config.toml
n_kv_head = 1
norm_place = "pre"
rope_fraction = 1.0
qk_norm = false
bias = "none"
parallel_block = false
init_std_o = 0.01
init_std_down = 0.0058
decay_shape = "pow"
Each number is 50 + 15 x the weight over its row's rms, rounded and kept within 0 to 99. Layers, rows and columns count from 0. The size before them is the row's rms in percent of the matrix's.

# layer 5 attention output (transposed), 64x64, rms 0.0703, rows 38-63, columns 0-63
113:23 41 50 52 43 48 46 63 21 53 04 45 85 55 50 27 35 34 39 41 39 19 41 47 40 46 37 56 40 43 56 54 53 51 48 47 57 60 73 43 67 59 56 66 40 29 59 56 56 49 55 56 67 84 45 67 64 74 45 67 50 79 63 61
102:58 44 51 49 27 54 52 60 56 71 52 37 27 58 49 52 58 40 59 52 67 31 34 67 69 42 66 54 91 55 47 49 33 59 50 30 29 81 59 73 50 26 60 38 48 65 72 61 39 52 44 27 24 27 54 50 53 66 60 41 50 46 67 12
092:24 45 89 60 65 38 35 62 43 65 37 36 67 57 24 36 38 58 58 64 64 46 60 71 53 61 48 82 61 35 18 56 74 54 56 48 74 43 61 42 42 45 43 32 38 64 54 56 24 50 59 33 63 16 56 45 46 68 58 53 34 55 64 37
103:43 54 64 40 50 53 36 39 25 51 24 43 86 31 63 48 33 71 63 72 63 14 58 74 62 66 27 66 27 34 18 45 30 63 50 59 63 64 57 32 71 51 37 46 44 52 43 59 53 45 58 45 70 67 58 70 51 67 54 51 34 60 39 44
083:62 48 55 61 64 66 44 84 48 79 57 43 44 47 41 31 44 43 39 62 40 60 45 44 42 52 40 57 41 40 23 51 39 60 50 49 66 45 31 30 59 25 10 33 70 44 68 46 49 40 69 89 45 70 39 32 49 57 41 67 38 81 44 34
108:24 46 62 36 65 50 61 50 40 58 72 66 32 52 39 16 35 57 67 40 48 29 51 28 63 55 42 45 61 65 43 52 28 46 59 59 43 61 62 68 52 22 79 28 58 55 44 54 42 65 82 55 68 18 42 38 38 86 46 33 57 48 55 50
098:31 45 62 26 69 45 47 41 52 62 41 40 67 48 43 46 51 58 40 74 42 27 74 26 57 62 42 65 52 48 70 72 56 90 50 66 34 30 44 28 34 42 46 62 67 43 57 48 29 36 65 52 35 52 22 35 61 66 59 61 23 31 38 72
101:55 47 22 40 68 57 69 70 47 51 59 40 33 48 50 74 72 29 79 48 44 70 17 66 35 53 65 65 56 73 36 49 32 32 25 37 30 63 55 53 56 61 53 22 37 63 63 39 83 73 66 47 41 35 52 35 47 45 53 52 44 38 48 51
100:50 50 48 55 50 58 32 67 48 34 55 51 16 30 49 56 43 56 31 81 21 66 66 40 48 59 45 54 45 43 80 63 60 60 56 99 40 50 45 25 35 46 61 57 46 40 58 39 56 31 61 70 32 62 53 45 30 52 61 64 17 58 48 55
105:56 52 30 63 73 52 43 50 39 41 46 60 46 54 60 64 69 56 43 62 43 51 35 43 27 38 50 76 43 61 52 41 34 60 63 65 41 34 34 30 26 87 30 31 43 49 47 43 47 62 56 51 59 83 50 43 43 10 76 62 31 53 48 84
101:46 59 88 36 92 50 77 31 66 39 49 61 26 43 38 50 54 41 81 34 67 29 46 37 47 52 72 48 38 75 41 54 35 35 63 64 55 39 34 63 27 57 71 54 61 58 31 41 55 47 67 34 51 38 38 57 43 44 43 27 60 53 35 38
089:34 49 94 52 45 33 28 49 20 63 41 48 52 45 53 65 58 55 63 40 74 31 64 54 46 53 60 70 54 38 43 56 36 45 24 56 55 40 77 62 60 51 62 23 41 25 35 44 49 49 68 54 42 39 40 54 65 56 38 87 61 60 17 39
110:47 36 43 07 51 42 70 44 60 69 35 16 66 53 45 60 61 51 53 52 38 49 39 47 69 40 70 76 65 62 76 44 50 55 29 70 35 53 40 27 58 57 37 55 55 41 69 36 52 35 69 15 39 40 36 51 52 53 63 65 40 30 38 74
092:48 51 64 15 91 39 44 62 56 50 78 22 47 64 55 21 40 48 73 48 46 38 69 40 64 51 36 50 65 42 36 44 48 68 75 66 60 52 41 37 57 24 42 39 62 33 60 53 40 50 77 52 58 15 60 51 42 63 45 50 44 46 28 55
104:60 56 73 55 58 44 56 49 55 86 61 06 58 55 55 56 41 48 63 50 61 63 53 41 47 49 32 66 45 66 29 35 55 46 42 71 64 48 48 74 65 37 42 78 32 42 57 43 34 37 39 08 46 43 84 43 62 72 46 36 50 43 33 42
100:50 60 78 43 66 57 60 36 36 56 35 33 86 46 45 38 50 34 56 30 38 31 61 40 31 52 85 70 46 54 18 25 44 44 75 46 44 33 50 42 32 71 45 56 74 44 47 34 56 43 58 39 39 83 41 41 46 59 58 58 64 71 41 61
098:37 66 39 53 56 48 86 66 62 68 50 67 22 57 47 44 49 41 51 49 37 63 46 38 68 45 81 48 68 63 60 58 31 36 22 41 22 58 42 11 73 65 40 49 65 42 32 31 50 44 71 51 42 78 37 42 31 37 41 52 59 53 52 61
111:69 56 41 65 45 77 49 35 35 48 42 54 67 65 52 50 48 32 53 66 53 43 29 51 52 82 22 40 42 66 55 67 32 76 62 49 27 68 63 68 45 30 41 27 41 72 57 43 66 60 52 30 30 37 63 18 58 45 70 29 29 43 41 47
085:58 31 60 71 34 49 47 17 13 55 63 52 71 36 51 55 46 68 54 51 34 55 65 59 50 70 50 67 17 42 55 51 50 53 21 11 60 44 48 43 66 50 39 49 44 81 49 61 50 54 68 44 82 40 63 51 54 69 65 45 47 38 59 30
087:63 49 51 09 67 53 40 25 71 57 59 41 50 43 38 39 41 38 81 71 41 19 64 47 45 71 38 36 52 55 49 60 64 55 54 53 29 46 56 45 26 50 53 80 46 50 44 71 55 52 25 55 61 55 42 47 27 24 39 29 39 77 70 60
100:55 29 42 43 15 58 53 41 41 52 33 42 64 44 79 43 50 40 73 47 33 21 36 44 87 35 61 51 49 59 62 64 35 47 48 36 34 71 50 42 62 54 28 52 62 48 81 48 80 42 63 43 37 80 27 46 43 71 40 59 33 50 61 49
088:41 63 49 14 47 47 42 36 56 63 30 77 21 32 41 22 58 71 35 81 56 24 57 50 71 53 33 30 65 63 54 60 43 62 46 51 25 55 43 55 52 56 42 76 64 56 52 61 59 30 50 83 58 53 31 41 46 40 29 62 53 58 41 47
108:56 65 39 67 27 42 23 36 33 34 48 53 44 42 46 28 34 43 65 22 57 40 54 65 38 59 48 53 53 72 41 33 44 74 77 30 65 94 54 51 62 41 30 75 51 46 71 44 56 73 48 70 48 45 37 46 55 62 76 37 52 63 43 36
080:59 59 60 50 60 63 68 23 63 64 66 56 46 33 65 56 47 65 51 32 32 61 83 50 53 74 24 44 46 51 59 55 21 60 45 60 32 63 36 19 60 34 35 39 70 65 25 38 50 48 57 50 58 54 38 49 27 31 65 80 33 39 29 62
093:50 69 39 60 72 47 58 56 69 65 56 52 71 61 47 42 45 49 04 24 62 47 18 33 33 36 43 27 60 28 35 41 55 68 67 62 63 50 50 63 48 67 48 36 44 26 42 43 30 67 77 61 40 57 57 44 71 74 48 34 60 56 49 67
116:73 35 35 53 42 53 52 72 64 34 53 36 80 83 22 36 54 31 54 60 66 58 34 45 44 27 59 40 68 30 49 39 72 48 35 34 45 53 46 64 25 39 58 21 33 52 75 46 48 67 40 62 31 48 34 35 52 62 72 56 47 60 75 50
# layer 5 attention value, 64x64, rms 0.0669, rows 39-63, columns 0-63
103:49 50 54 52 20 71 44 60 73 44 59 54 48 57 59 40 43 04 89 61 57 45 34 57 54 61 74 61 46 31 38 62 54 52 38 59 39 55 54 50 54 39 42 63 30 56 58 62 32 44 45 32 32 51 46 38 23 52 41 51 78 47 96 45
094:33 55 70 50 76 51 48 43 47 63 46 22 86 58 39 67 51 59 62 56 62 50 31 77 17 47 65 57 51 44 34 61 59 57 48 49 75 53 22 55 47 61 58 53 22 55 39 27 40 74 55 47 46 45 38 57 39 60 11 46 50 49 81 53
100:49 43 69 45 57 46 55 33 36 46 42 35 86 58 41 49 24 39 41 54 55 43 65 78 24 32 45 63 74 64 30 32 59 65 75 56 75 31 47 26 49 52 46 57 26 65 39 51 67 68 59 53 74 42 44 37 37 71 47 76 40 46 34 37
085:58 37 36 66 46 38 40 50 34 58 52 44 61 69 45 56 40 82 64 67 46 52 72 14 52 44 48 80 38 33 44 45 75 70 50 42 66 42 15 38 76 43 58 44 27 60 50 41 51 52 68 38 37 55 46 36 58 62 40 44 35 87 72 58
104:53 55 53 35 61 47 35 51 57 61 93 66 56 51 51 24 61 50 70 21 80 51 39 55 65 92 69 74 39 46 27 53 34 49 41 43 62 65 46 66 57 40 64 37 59 47 38 47 40 56 70 54 41 46 33 36 41 84 56 54 62 62 53 36
104:58 48 48 51 62 42 42 39 49 59 40 25 55 58 61 36 31 68 64 55 31 50 40 59 20 53 77 43 30 12 65 66 41 64 26 67 53 65 39 57 51 59 53 39 67 32 34 49 39 66 80 51 59 55 54 40 73 55 60 55 36 28 08 51
097:64 47 22 38 36 44 58 52 72 37 64 83 49 54 32 39 78 53 48 80 46 37 39 49 55 53 63 50 40 93 47 69 44 45 55 41 35 25 44 40 69 64 66 37 46 53 69 50 62 47 70 29 33 38 42 55 41 40 52 55 41 51 88 69
105:60 61 35 46 49 56 18 53 33 50 28 31 22 63 59 51 28 40 61 38 58 55 29 41 36 61 75 49 22 72 83 63 64 73 50 41 47 47 46 38 58 44 31 49 50 40 41 48 50 46 66 66 44 50 43 46 87 38 47 55 48 63 08 58
111:58 49 16 54 70 47 66 47 52 61 18 65 58 54 55 48 74 67 17 43 23 41 50 46 47 53 67 52 59 62 83 52 53 52 58 48 34 29 20 40 32 77 36 48 40 44 43 37 67 56 48 53 65 45 50 32 76 31 64 67 34 44 41 66
101:46 63 58 23 53 47 47 42 69 62 53 48 47 48 40 30 62 74 54 71 57 47 71 59 96 77 44 54 42 68 30 53 36 18 66 53 55 44 47 84 16 61 45 32 59 60 29 37 60 56 52 38 26 50 30 43 51 54 48 54 62 56 41 54
093:48 53 74 57 54 48 46 35 50 46 55 48 76 59 29 61 66 32 49 62 84 41 70 27 33 52 50 72 68 56 46 62 29 24 51 73 71 28 69 64 64 56 52 42 37 71 37 38 58 54 56 55 41 45 26 48 46 68 24 77 54 31 31 64
108:54 57 57 36 46 42 68 55 63 53 29 39 27 56 50 06 45 51 71 67 25 47 25 63 36 35 56 47 60 28 72 71 42 42 37 64 34 38 72 29 53 65 71 57 76 27 54 51 41 55 64 48 70 46 56 48 74 40 43 74 42 33 62 54
088:73 48 58 27 70 30 49 49 53 61 33 42 56 69 51 23 76 52 66 56 42 52 52 32 49 66 39 72 34 45 48 49 41 84 57 47 68 82 23 41 57 31 82 54 55 53 26 58 23 46 65 70 41 40 52 48 57 76 48 52 38 41 64 37
097:57 52 62 36 52 39 37 52 53 57 43 29 54 72 35 30 45 66 51 58 61 56 70 84 67 40 28 74 30 47 19 73 54 64 31 54 56 40 77 52 59 54 36 66 43 43 41 57 36 38 15 54 63 47 79 61 42 51 32 70 47 41 74 66
099:55 26 55 39 57 40 66 56 45 36 31 37 57 62 17 52 60 80 59 56 52 49 57 40 77 49 48 66 46 29 39 43 49 05 61 59 35 31 55 43 36 81 60 54 21 54 41 21 58 77 52 41 71 56 60 42 64 56 59 61 48 38 33 43
092:57 73 32 41 32 41 74 69 58 63 46 73 30 59 42 26 40 69 50 50 55 60 44 41 62 37 76 43 57 34 54 46 51 35 39 39 39 63 78 15 64 53 40 41 78 51 38 45 66 60 77 28 12 55 42 47 61 44 29 54 63 60 50 59
105:73 51 32 68 62 65 29 47 61 37 91 40 59 64 46 32 32 24 53 63 56 39 54 91 41 52 45 57 45 80 55 43 53 69 49 64 33 60 27 44 49 50 61 47 49 43 31 44 55 49 48 15 52 46 65 34 33 56 78 42 62 56 61 66
089:35 39 74 59 61 65 43 45 39 55 62 54 75 65 47 73 26 45 58 37 55 37 53 57 16 37 22 31 51 67 24 43 57 41 32 51 54 29 51 33 42 31 68 48 54 51 80 60 74 67 45 39 68 45 65 44 67 53 38 37 34 33 77 37
090:83 14 35 33 42 41 65 27 59 56 75 30 41 58 68 53 51 46 42 53 31 66 69 68 42 40 43 43 53 29 36 63 46 53 60 33 51 81 40 68 16 60 65 39 44 41 59 45 60 57 76 62 51 53 59 46 44 36 73 53 54 51 25 29
097:65 30 54 49 30 62 75 64 45 26 60 58 28 55 59 33 24 12 67 50 30 46 50 57 68 18 71 86 55 33 59 51 59 40 43 68 39 29 67 40 48 52 56 37 60 53 73 37 55 67 55 45 52 55 57 37 47 70 48 66 35 36 44 40
098:63 58 49 49 21 52 50 28 47 58 58 52 27 44 91 34 25 61 53 51 30 58 35 31 08 47 63 54 56 25 32 39 38 58 78 45 52 71 66 54 44 60 58 39 51 48 56 36 67 43 57 58 34 54 39 27 49 64 68 55 52 63 21 41
103:36 40 29 58 48 68 28 74 44 32 37 47 48 63 22 50 59 28 56 48 56 49 73 51 16 59 27 81 53 50 34 32 50 56 77 66 43 56 49 41 33 29 19 49 53 48 83 55 47 65 39 53 42 51 58 49 44 75 68 40 59 43 62 30
083:67 65 74 44 60 36 52 53 62 59 47 44 54 78 73 18 42 71 48 40 67 41 61 37 13 33 48 44 36 66 58 30 48 51 48 45 54 50 30 22 58 40 47 49 83 24 51 52 64 48 61 42 27 52 61 32 55 41 48 51 52 39 29 15
097:43 60 28 57 77 44 51 55 34 50 43 49 75 44 41 41 69 75 38 36 70 63 32 52 66 63 42 58 74 04 45 43 58 70 42 62 55 36 36 50 51 52 51 31 56 66 22 57 20 31 31 40 73 62 48 58 45 51 69 42 61 67 42 67
112:60 18 37 75 62 62 51 51 50 33 57 36 51 45 42 63 58 45 60 67 18 58 34 26 79 53 51 33 61 40 67 56 54 57 24 41 56 59 45 69 44 40 65 36 25 30 64 45 24 48 70 47 58 56 38 54 36 45 48 42 71 63 90 69
# layer 5 MLP gate, 192x64, rms 0.0949, rows 0-19, columns 0-63
093:57 42 52 56 53 35 47 71 64 77 66 20 55 64 42 62 67 74 30 42 58 46 52 42 53 33 82 08 32 33 39 40 50 50 53 51 61 49 32 58 57 57 47 45 60 49 60 48 79 54 55 43 74 67 42 63 46 56 28 49 59 21 16 58
094:47 61 48 50 45 60 69 56 60 41 54 38 53 50 62 42 57 63 47 53 52 49 20 60 13 06 41 67 63 69 62 51 70 54 43 28 33 58 69 59 60 42 30 46 21 58 27 47 63 57 58 37 19 38 53 66 41 75 77 53 69 56 58 52
093:46 56 43 58 61 42 29 47 52 67 59 61 37 54 76 44 31 82 38 54 47 51 69 51 57 75 42 52 32 56 60 65 38 43 62 76 46 58 35 69 43 68 54 59 55 46 49 39 80 45 36 54 54 79 19 71 17 24 34 45 42 65 27 60
111:28 51 48 41 51 61 68 73 69 45 59 52 85 55 50 31 58 44 48 34 42 15 52 38 39 43 69 65 69 51 41 32 78 43 44 48 54 65 36 46 68 54 25 51 48 86 34 53 79 69 66 58 60 38 48 47 36 48 50 38 42 61 35 18
098:50 54 41 49 60 35 57 56 51 68 32 54 37 48 35 42 56 53 23 71 33 46 37 77 67 45 67 26 64 43 52 46 51 80 53 66 40 58 74 36 51 32 67 50 35 42 51 19 50 47 57 77 92 58 43 47 62 55 59 30 45 17 35 66
105:53 45 54 20 41 74 71 33 34 41 64 47 33 29 57 70 52 72 58 62 64 42 32 48 41 37 58 62 57 77 43 45 72 38 43 56 46 54 28 26 54 62 57 58 34 73 52 57 55 62 18 43 71 63 05 48 41 56 51 49 66 54 72 52
111:28 53 36 33 43 71 67 40 60 50 47 44 18 38 20 39 64 60 72 35 59 40 51 50 58 36 60 91 87 44 46 55 64 81 58 53 55 70 56 41 55 53 67 58 67 50 46 42 44 36 40 39 67 60 70 37 73 64 23 43 62 43 45 47
087:43 17 45 34 52 62 38 61 70 64 35 34 53 74 34 39 48 39 69 49 33 61 75 57 76 61 67 64 36 35 57 60 34 54 39 35 54 28 66 54 35 71 59 45 62 46 72 55 43 59 61 35 64 52 73 72 58 50 43 36 22 61 49 13
096:50 38 50 26 77 56 66 58 66 52 63 32 38 65 37 40 90 41 21 41 38 49 33 49 57 45 61 25 60 74 48 46 52 52 58 48 63 44 42 82 71 66 79 40 41 38 66 44 33 53 44 39 82 48 47 61 68 55 50 47 60 35 23 45
108:52 62 47 36 39 46 65 50 51 34 29 48 38 36 31 29 36 39 15 75 64 44 66 71 78 52 20 48 54 33 50 64 47 89 62 60 29 43 49 63 49 63 52 37 77 37 64 67 40 47 45 65 58 62 53 71 44 61 31 59 55 36 50 27
089:28 43 46 39 22 52 46 48 41 55 14 51 58 62 52 30 62 16 43 91 43 47 39 56 81 75 62 65 28 53 54 60 46 61 37 37 37 38 62 39 71 69 38 48 43 50 58 58 41 69 61 67 52 63 76 57 53 40 32 61 50 52 61 73
125:50 24 13 52 43 71 65 35 52 63 46 40 26 77 29 33 75 63 38 33 48 50 25 36 33 35 72 41 41 41 37 43 49 64 63 58 56 60 57 67 48 49 67 40 65 61 50 55 62 51 58 28 47 77 35 84 71 60 39 59 57 37 38 48
096:33 68 36 81 30 70 32 49 35 63 38 64 45 77 54 54 58 53 38 66 55 47 22 58 31 45 73 34 50 43 29 56 29 24 53 54 43 69 56 76 55 16 40 51 33 47 38 49 77 50 64 62 57 68 60 50 30 46 52 57 57 31 40 32
088:47 41 41 52 89 63 53 66 26 64 44 31 34 78 37 53 49 34 56 61 50 32 45 67 32 58 32 35 57 30 58 52 44 31 59 28 74 57 62 54 39 57 65 55 33 39 42 69 80 60 20 53 37 54 61 71 41 55 51 44 65 48 67 18
126:65 32 51 36 46 63 46 51 42 56 71 58 51 45 25 58 73 77 39 52 58 36 53 37 43 54 49 66 65 60 13 26 80 49 45 77 78 61 74 43 36 31 50 37 39 67 73 37 27 47 43 70 53 35 28 48 41 73 51 56 41 64 44 42
098:59 27 67 38 67 42 65 42 57 52 68 13 25 54 44 40 28 71 49 30 41 61 97 52 48 46 43 26 65 48 41 33 25 35 52 60 57 65 49 58 44 63 49 53 79 47 58 60 43 24 27 57 44 50 40 55 46 76 68 55 36 49 45 55
099:47 52 68 29 62 51 54 44 56 73 46 59 57 52 45 42 54 71 34 42 25 39 75 63 66 95 43 58 48 32 20 40 71 41 35 50 59 35 78 58 42 34 40 66 53 50 39 30 39 52 65 84 73 39 49 58 75 49 61 44 50 40 36 62
103:48 57 37 45 45 45 38 48 34 49 49 42 64 52 78 43 39 41 45 40 64 55 54 48 43 70 42 23 64 46 60 45 36 84 11 37 36 32 31 58 81 57 19 55 35 64 58 26 77 53 61 50 65 82 55 68 75 54 54 53 41 34 54 50
099:58 83 67 45 69 49 46 58 76 54 61 43 44 24 34 62 36 58 59 32 46 32 49 14 43 47 59 59 39 19 28 25 51 61 41 43 62 38 66 72 57 50 47 40 26 61 56 22 50 58 44 54 79 61 57 53 42 72 69 51 54 21 54 58
092:43 54 39 58 38 49 48 27 47 70 54 63 40 45 26 46 16 33 43 56 32 44 61 31 40 50 47 35 40 95 22 57 51 79 63 59 69 57 29 82 48 43 73 51 44 51 43 48 35 58 61 49 44 66 63 65 70 55 44 17 53 44 53 40
# layer 5 MLP up, 192x64, rms 0.0845, rows 0-18, columns 0-63
101:61 63 43 33 58 67 71 25 46 53 38 55 38 61 68 36 37 60 61 54 43 56 42 36 43 51 18 53 85 66 60 50 53 93 36 62 43 56 80 37 59 42 71 49 34 57 26 31 31 50 48 26 30 43 35 57 53 42 66 46 44 71 46 38
101:36 23 31 58 55 42 58 51 47 30 73 58 38 79 26 47 54 59 60 59 40 53 42 16 54 54 75 38 63 78 41 48 60 53 47 51 57 34 45 92 32 54 77 41 50 64 59 70 38 27 59 43 50 28 68 36 55 61 48 30 57 43 46 30
108:32 67 14 54 66 48 39 60 67 73 60 84 38 40 50 48 46 89 34 39 45 54 57 54 47 71 49 51 44 57 46 48 41 45 44 44 68 56 43 57 47 67 79 58 36 54 50 42 38 59 48 35 79 57 20 63 04 33 43 50 44 38 48 49
107:34 35 35 60 62 36 54 54 40 37 54 53 49 23 55 62 50 80 80 43 46 46 63 66 77 70 48 57 50 26 64 53 37 52 41 42 31 69 84 52 38 71 48 59 63 36 53 56 19 39 00 40 60 56 42 46 52 39 36 48 49 41 64 58
096:39 54 82 57 62 74 59 29 41 66 73 44 43 64 57 39 45 50 60 28 73 40 52 28 46 61 60 55 31 16 31 67 62 29 32 37 50 61 40 63 51 60 69 55 51 39 48 70 60 49 59 07 47 65 55 54 57 74 34 51 28 58 56 63
104:37 63 66 36 55 48 60 52 45 44 58 45 52 39 57 68 34 39 64 68 20 68 45 44 83 83 61 58 55 34 49 49 23 72 73 50 31 51 46 31 65 82 53 45 72 20 52 46 56 48 37 18 30 54 57 45 42 31 28 64 50 47 51 44
108:50 49 46 55 32 41 10 47 38 27 41 48 83 46 65 65 29 38 47 57 42 56 38 70 47 72 64 40 49 41 50 37 41 63 37 19 61 36 50 61 65 24 49 54 31 45 88 89 52 62 40 65 56 46 50 52 55 53 41 32 62 42 59 33
089:49 52 55 66 54 44 75 38 33 44 51 48 35 58 42 44 72 52 22 73 77 50 40 48 39 50 84 25 48 34 47 51 58 49 35 42 34 50 34 63 78 51 42 24 54 66 64 49 57 77 71 59 55 39 70 69 64 36 27 36 71 32 36 31
097:43 75 37 55 33 62 59 27 57 62 41 62 56 48 62 55 22 42 78 49 56 36 68 58 19 48 58 46 39 60 33 27 30 42 48 59 38 76 41 34 30 69 50 68 27 40 51 50 82 31 69 70 55 76 43 38 51 59 51 34 56 75 54 52
108:62 68 76 52 40 61 58 62 54 31 44 40 58 24 56 36 44 62 52 49 42 36 39 78 33 55 34 83 79 60 58 38 71 52 66 80 35 62 53 48 33 36 44 42 44 48 62 33 35 34 50 27 58 48 18 43 65 46 42 54 24 73 65 61
091:50 41 46 25 67 65 42 57 56 47 58 14 51 53 51 44 66 38 38 48 32 38 61 41 45 74 79 66 51 61 33 43 53 53 62 49 76 72 34 39 36 67 58 64 26 85 73 70 48 66 45 57 44 69 45 48 61 63 09 66 39 55 49 49
099:29 82 67 54 59 09 34 52 32 42 41 65 42 33 69 46 34 74 57 63 35 36 82 56 58 63 58 67 40 56 48 60 43 29 36 53 31 32 54 47 55 45 19 64 43 48 61 51 45 28 39 74 67 49 65 42 37 48 57 62 57 71 66 39
098:31 49 26 43 43 58 29 65 34 43 66 60 33 53 40 67 68 65 30 34 42 54 66 49 53 61 33 69 58 53 12 37 61 29 94 62 28 61 40 32 44 42 40 44 72 57 66 53 62 38 70 58 55 40 48 50 53 38 57 68 34 65 75 62
091:43 59 37 58 69 44 45 60 34 39 55 68 78 68 43 43 46 70 57 66 72 37 39 52 35 46 73 45 53 37 59 33 49 66 32 70 51 51 70 92 39 43 47 50 60 34 63 29 17 41 62 27 38 43 55 42 76 49 58 40 50 65 15 49
110:52 67 34 46 45 57 60 42 61 50 22 72 60 72 36 60 67 59 53 38 62 47 70 46 77 57 72 57 55 34 58 60 53 59 48 43 07 41 50 56 78 75 50 35 59 67 52 38 46 04 61 44 48 47 37 53 32 23 43 50 48 47 59 73
097:52 52 49 47 24 27 45 47 62 42 52 53 48 70 29 62 42 68 20 60 52 47 45 18 49 67 87 54 42 40 28 50 53 48 47 41 67 59 47 71 28 32 41 39 30 69 71 44 83 61 52 84 65 46 54 62 32 63 50 30 60 51 49 39
100:48 57 47 44 67 77 51 49 23 58 23 69 41 31 53 42 57 68 41 52 67 45 30 48 48 67 49 60 29 35 47 59 72 49 46 53 23 27 98 58 58 46 30 57 49 65 56 38 20 55 60 55 60 24 44 57 40 68 42 49 67 23 51 61
112:67 56 30 36 50 71 74 22 62 54 64 27 55 74 40 50 56 44 45 60 39 47 34 26 18 35 78 42 66 35 36 58 60 44 71 62 59 65 73 36 40 79 66 43 49 40 48 62 49 45 45 61 55 43 20 35 44 63 42 29 65 66 30 55
105:61 78 53 46 53 34 54 73 53 41 23 49 59 16 34 64 49 83 73 60 58 47 54 48 63 43 40 51 86 08 56 56 43 60 66 57 35 38 65 65 40 46 28 38 54 37 58 32 53 52 46 23 70 46 43 55 33 48 53 72 53 45 58 67
# layer 5 MLP down (transposed), 192x64, rms 0.0819, rows 0-18, columns 0-63
091:56 47 57 23 54 46 54 55 70 74 56 33 67 64 54 33 94 56 24 44 49 43 39 53 41 18 72 34 38 47 41 58 39 39 48 64 39 35 52 60 60 61 52 65 44 73 49 50 72 75 41 37 49 47 28 33 47 68 78 31 53 25 35 59
102:54 67 43 14 62 74 33 40 36 55 70 47 68 45 55 56 55 37 28 27 53 34 42 38 62 40 30 30 71 85 43 59 39 58 45 43 45 68 34 42 40 84 23 39 73 45 44 64 70 50 54 42 55 43 66 64 57 34 66 68 50 45 30 53
098:84 40 45 65 26 57 88 54 40 53 51 20 46 42 52 56 50 07 41 44 52 65 42 37 47 71 65 51 63 29 46 42 46 27 59 49 51 71 66 46 71 46 20 39 69 62 44 64 38 57 63 60 63 33 48 37 62 35 64 49 62 69 61 40
089:64 48 60 16 37 58 36 54 61 37 60 57 73 42 50 51 61 69 53 35 35 47 51 32 14 51 86 34 86 45 54 45 73 51 56 52 41 55 53 62 61 52 30 80 55 55 46 38 54 52 63 41 48 25 64 38 65 32 72 30 47 48 23 54
094:51 54 62 51 83 62 61 48 36 59 34 49 26 61 48 55 45 08 38 54 48 58 33 36 44 61 27 30 45 59 51 45 42 64 68 41 37 34 75 71 75 67 44 17 62 53 60 31 46 46 69 59 53 60 45 75 32 66 43 46 70 53 24 61
110:62 56 65 35 36 69 61 57 32 74 52 56 53 20 49 46 58 31 51 65 49 42 74 65 48 75 52 57 59 49 40 35 49 87 66 39 60 16 37 46 44 78 51 26 27 35 35 52 44 37 47 50 36 34 51 76 67 37 64 52 36 58 24 60
099:59 59 44 42 60 56 41 57 41 50 35 49 55 65 68 34 73 71 50 54 38 61 51 55 39 63 73 36 47 37 58 51 42 38 52 35 47 41 42 60 87 59 29 55 00 45 48 74 41 79 26 64 45 59 51 27 53 78 52 52 35 53 50 38
092:42 67 34 51 45 59 55 57 32 40 45 21 59 26 45 52 36 56 16 62 59 26 32 51 61 70 34 69 62 68 41 41 50 46 35 69 58 60 47 76 56 47 44 35 49 52 51 34 50 41 31 82 60 43 48 25 51 61 33 52 94 61 76 53
100:49 29 66 68 60 74 46 25 75 60 52 55 43 68 55 42 66 23 63 52 46 39 62 59 16 34 72 44 60 54 32 26 39 59 46 77 58 73 55 33 51 64 35 58 73 49 40 41 62 36 43 25 71 64 39 59 38 34 38 50 59 22 39 55
112:55 33 45 26 60 36 69 33 62 48 48 71 64 23 47 47 40 62 48 54 69 62 73 52 75 37 37 49 50 43 34 71 49 50 63 66 46 81 37 50 44 41 72 30 40 35 51 79 22 72 63 54 42 46 34 55 35 87 45 43 37 45 59 28
094:34 39 40 27 28 38 36 52 24 58 50 64 72 57 47 53 35 36 30 73 42 65 48 56 78 40 55 67 36 56 71 35 55 84 32 38 24 29 76 28 56 66 40 54 50 37 51 23 59 41 67 52 56 59 57 56 78 53 49 53 54 46 44 74
096:41 64 37 38 72 54 55 37 31 67 48 43 50 53 57 25 35 40 78 63 52 29 62 67 60 47 48 48 58 26 48 64 79 44 37 58 54 50 44 72 61 41 33 76 14 28 33 44 29 43 37 65 63 52 27 62 44 38 61 72 65 63 78 50
099:59 68 71 72 53 37 74 47 52 57 30 48 54 39 47 39 56 50 57 63 60 45 42 48 69 62 70 13 34 44 82 58 28 49 19 29 75 47 58 49 47 27 60 58 23 54 43 60 30 72 19 45 52 41 59 58 50 69 28 62 37 48 51 59
093:42 66 41 52 71 45 52 74 34 62 75 42 59 52 68 54 41 36 49 48 50 18 64 51 50 42 12 68 74 45 45 45 61 46 53 47 79 36 49 21 55 57 42 69 58 32 68 30 58 24 40 56 40 76 53 70 25 54 67 31 67 49 43 38
098:37 43 57 39 71 61 71 31 34 41 68 54 49 62 62 53 70 55 38 40 41 19 83 20 26 39 46 71 53 54 57 44 46 68 44 64 69 46 47 21 39 65 52 60 36 61 49 25 49 56 39 43 32 25 55 61 18 70 51 48 69 45 70 48
099:69 47 44 19 46 61 43 57 81 35 68 60 60 57 72 16 38 56 46 43 62 36 32 52 45 52 70 39 27 63 47 59 78 35 60 36 75 53 27 55 69 27 32 69 43 44 34 49 48 66 49 37 80 51 40 33 36 50 38 73 51 43 51 40
095:63 61 20 71 63 27 63 53 47 37 14 49 49 24 58 57 59 62 59 33 46 51 63 66 37 54 54 58 65 53 62 34 41 69 40 52 19 72 53 66 50 63 69 31 52 50 75 44 25 59 40 72 47 40 50 17 50 49 15 46 57 56 53 55
113:72 38 40 53 56 53 48 46 66 61 32 68 63 79 52 48 62 37 37 16 62 78 40 29 36 52 52 43 65 46 48 28 33 52 28 40 49 55 64 36 75 54 61 59 36 21 67 34 45 54 57 34 34 58 28 87 75 53 52 63 56 39 39 55
097:75 59 51 58 48 30 61 35 63 41 22 79 37 07 64 56 47 68 60 54 52 56 60 43 65 54 47 58 49 35 66 44 14 41 59 53 62 52 58 56 61 46 25 56 55 64 65 55 54 39 24 54 24 29 26 53 53 14 61 61 48 58 58 60